From a checkpoint of a small transformer trained on Wikipedia: RMSNorm before each block, biases.
Each number is 500 + 25 x the weight over the matrix's rms, rounded and kept within 0 to 999. Layers, rows and columns count from 0. Numbers have three digits each.

# gate: layer 8 MLP gate, 768x96, rms 0.217, rows 21-30, columns 0-95
# up: layer 8 MLP up, 768x96, rms 0.219, rows 21-29, columns 0-95
# down: layer 8 MLP down (transposed), 768x96, rms 0.143, rows 21-29, columns 0-95
gate21:495524508498481535480522489507534501497526503491478481488469495506504450506484564514472525490498519453470468493469458536496483449524509490507490504510501472522476498495501463503512503528463469490496524518503473518467486524517503541500533492490515519490471501452530499490516512479463511512
up21:506502481505530472481527512515516518501484507477501496497529526500516509525529502485504483516517480511538514517462512515509486508479471504494525520513463532509479527478511502486501501481533539493523501512527496468514494500533451524487514524498493498504498471510472469506533489548477504488
down21:498519512505477508531495504512522509487519532478483526504524500538478493507512512468537505477455521495463530496517529511525483456468489490540510475508522516500465502509537512536511486483521485489503478498471493528494498492481523493528544546514522511492492507471446501512491459502553484496
gate22:462486455496479487510498549526533467540449508479427515486541503473517482552531545467465515521492478509470543492559468514512505490528418524505480495526484516453525525546479530501520514500488510517501518533490508533432508510506488492524485504517474522523477525467532479507518492518506491507
up22:506496511484497517520504530503504457484529470465466507489428500481514463535496519524502493533532476515518540481490495481464480492509494481467502517505495510518521481476485499497487502570463528526468512504531522550482469488480495488501469499484501502539565496506511496539501481493519500530
down22:499538506513486529491448530496565522570473514538469486474472478495494480504482505538500487483509472521489467444486503510493492496492499529526461531528466479500472505486530480490488453509533520436551510501464483489514511529541496505440495515502478500493490473538497544478519522455499512530
gate23:493546479531495517459455463514499506500478487512515507482507543477489486514473550473494551470511504481498472487512539456495489485467463494505512478518551469518482517556521505501523478454491497472507517545495439495539479472507522444497492491484517483498479462509516503523503526497484510507
up23:479491528485513520533519494492538489532469462446475529519468481496531485517498494505489488530461514491471433488511527466488510477498473513518528492481487512528483474486515495480467524512531497446524486514473465498528491541517485517500567551487488491503480566504473469533532523516511529473
down23:517511475537496489503511543530466515475520527485523548501519503498519494490488526491500530492498473481504528503535479479559514490502515474469469499483548508504521495526502519506515530496531521459483504557492435508493467500486520480498452458485480527517448507473484464496482553572504547523
gate24:470522557535539525483523516542443466498524506510511517514514516501510558480525506519498483517498451472473545486512521545505482510476475488456509487481447494525472499533538482496467499450534524518517562486488448484452517506516500529570439465519517502473542496505533530530525446467463554488
up24:488541499513532485444447519471423461512468510490521455496540508481514512475553532505546484464453492509536564494463482482480475465511526479489497483538497456458453511479479540456522502543480495532482476490485478497490495517492509461495504504545529546417512492550476520537478482525492482531
down24:467520490473466493491483499496532511541462517524534479498465503564521474496504480497528497470531535483492532536477520504495504515527512462504458569494450467488490490500496489491518481506538514508528495506461429473518506527507515445465534474499519485470532469550424523475503487509444455484
gate25:515517511472487549511467526498501488506481478501475548499485498493534551527453520522530476507535504435469496461492532528521515495480478470515523497465511512490475502464456522515478506523508472519527456486507496485530503566514541485493409468511472503458517554498478481489515449561464504485
up25:510544474485491497458545533513493508547505453504504493503453525542503492505523522498525490424510485543480467502504557446549477456432521467486506506476486542479507517474490460530489467530518496493495488495485571484505483464485525522522511509448500501482526476533515515468472541551512470539
down25:468487471531513535537495505470441514458484453529526524491451497551484486566498527446488506497506508504491464520460489503523500561468510467512526494485470512515525457488487488476484503523477524543514485485467463512551478500458539500473492510487545482556488478502467468460479531495488502499
gate26:496536526517506491548526533511478482506518477478491516492505517494472491485519513548523504503555497530517523503477517548500496513432528483519573496482483517496509502492491519469498496475561527489477526480438510463537459491470462521499502494484525488474530501450453497506523484460474506532
up26:511495469502474500491444505473511499491431495481488470470473518464550514509485512508533512535510489455485523501524509519528472467513435531493456537478484478494489468510493485477476500554484486497468464447502459506531475512485517459538511509485537523462524486504473492521533510511492510514
down26:520481496505506466515545538495508462527479492514495476495455530461493522470496510521494541538489491511455530500560519512502470487517496465471516534461513492493533543474460490501498501518463494479494511456505452465483498532452472517477500555470474505474498518489496556519525469505502495535
gate27:490496506527479484538524513472530489497496526485522475503547496483489507540433488511461568511517474498494508500565449513522537509529509482517538509517528493500486476549453537466491531486502552516452527532489511496474581477532490519480511504460535452495498486528534492499549480526474531501
up27:493499509508469498489526514514543505492429449495489501522475457519509505502531476544509509550552505545496561457497494555508525515483503474541490541510478489516455533465499515450532453490537559440519497459472504456529473490544496509487514465493541485528536502512491495524554482508431477517
down27:495491488543554476545495503578524491462502486541521538465453490539512518481452475508478462481500503501487474533521540503477496501450482544444510550475442514512477543541473497501464481512520491484504531495498470531525548539509537483480490497518518511495503508505453484500516547527490436550
gate28:473469530491505483519518532495499518518473502507548514508472524549495508500500493490479519463528482509489492466503550484536482490509481522493503517512516507494508514510536478551483491500491471494466491483512530510516506501479505479514517531491518514542461534489499494480491489538521527530
up28:522501497521542489485493509494492503479499506505503493492493471491496517519524502476508482523456512514511502507491492477479525531515477526500540502496543475478510515498480506516513482511505489499509527490497503517445501475506514510493525476509478507522463501495498504547504515492499452489
down28:504508494511503539522521495487451469514496550476526519512485517517516488521508473512488533522505476479478479492500495501488501489479503508529487519517494485464510499505493472484492519496503504467467499490502523466524492497512527469462482489506519465502486500502492491446487497513472558549
gate29:498531536510491454518507486505495473467517445532484512466489530543514502472508521482470503507512467483476486497462468442552474498500503477517512499477493503521544521485463510494518528508464492493531555526475512525547504487546533530539530513479496481508543484510498510500529473565539512479
up29:473523463491521505534459509516506517482534462529503440460539579472510538528499470510495510500526525443505522477507526504439555461488497510499497451475494522502518478485478511493469497455458504466504516529533503500527510482503503525481481531442481501543519473534500475488493500475487495545
down29:466586498537525506497469470467493488501492505482508481486500472509486469508482473483504486517459500500441464499475514461498493501542538432485499479515504461489501474546497512516489507508520564529548485464485540542512492506488484477508515514504484498484472444527558501479507498516528481523
gate30:483513511478497502456502458470479508470497515485490511484489502474486507484495515512543515462485469483477480469514478467483488485487508478506499450498489521516454517516501505511519512519547490474509488507515459445558490490494508490528497510462490489444519531506503491502479474531517494485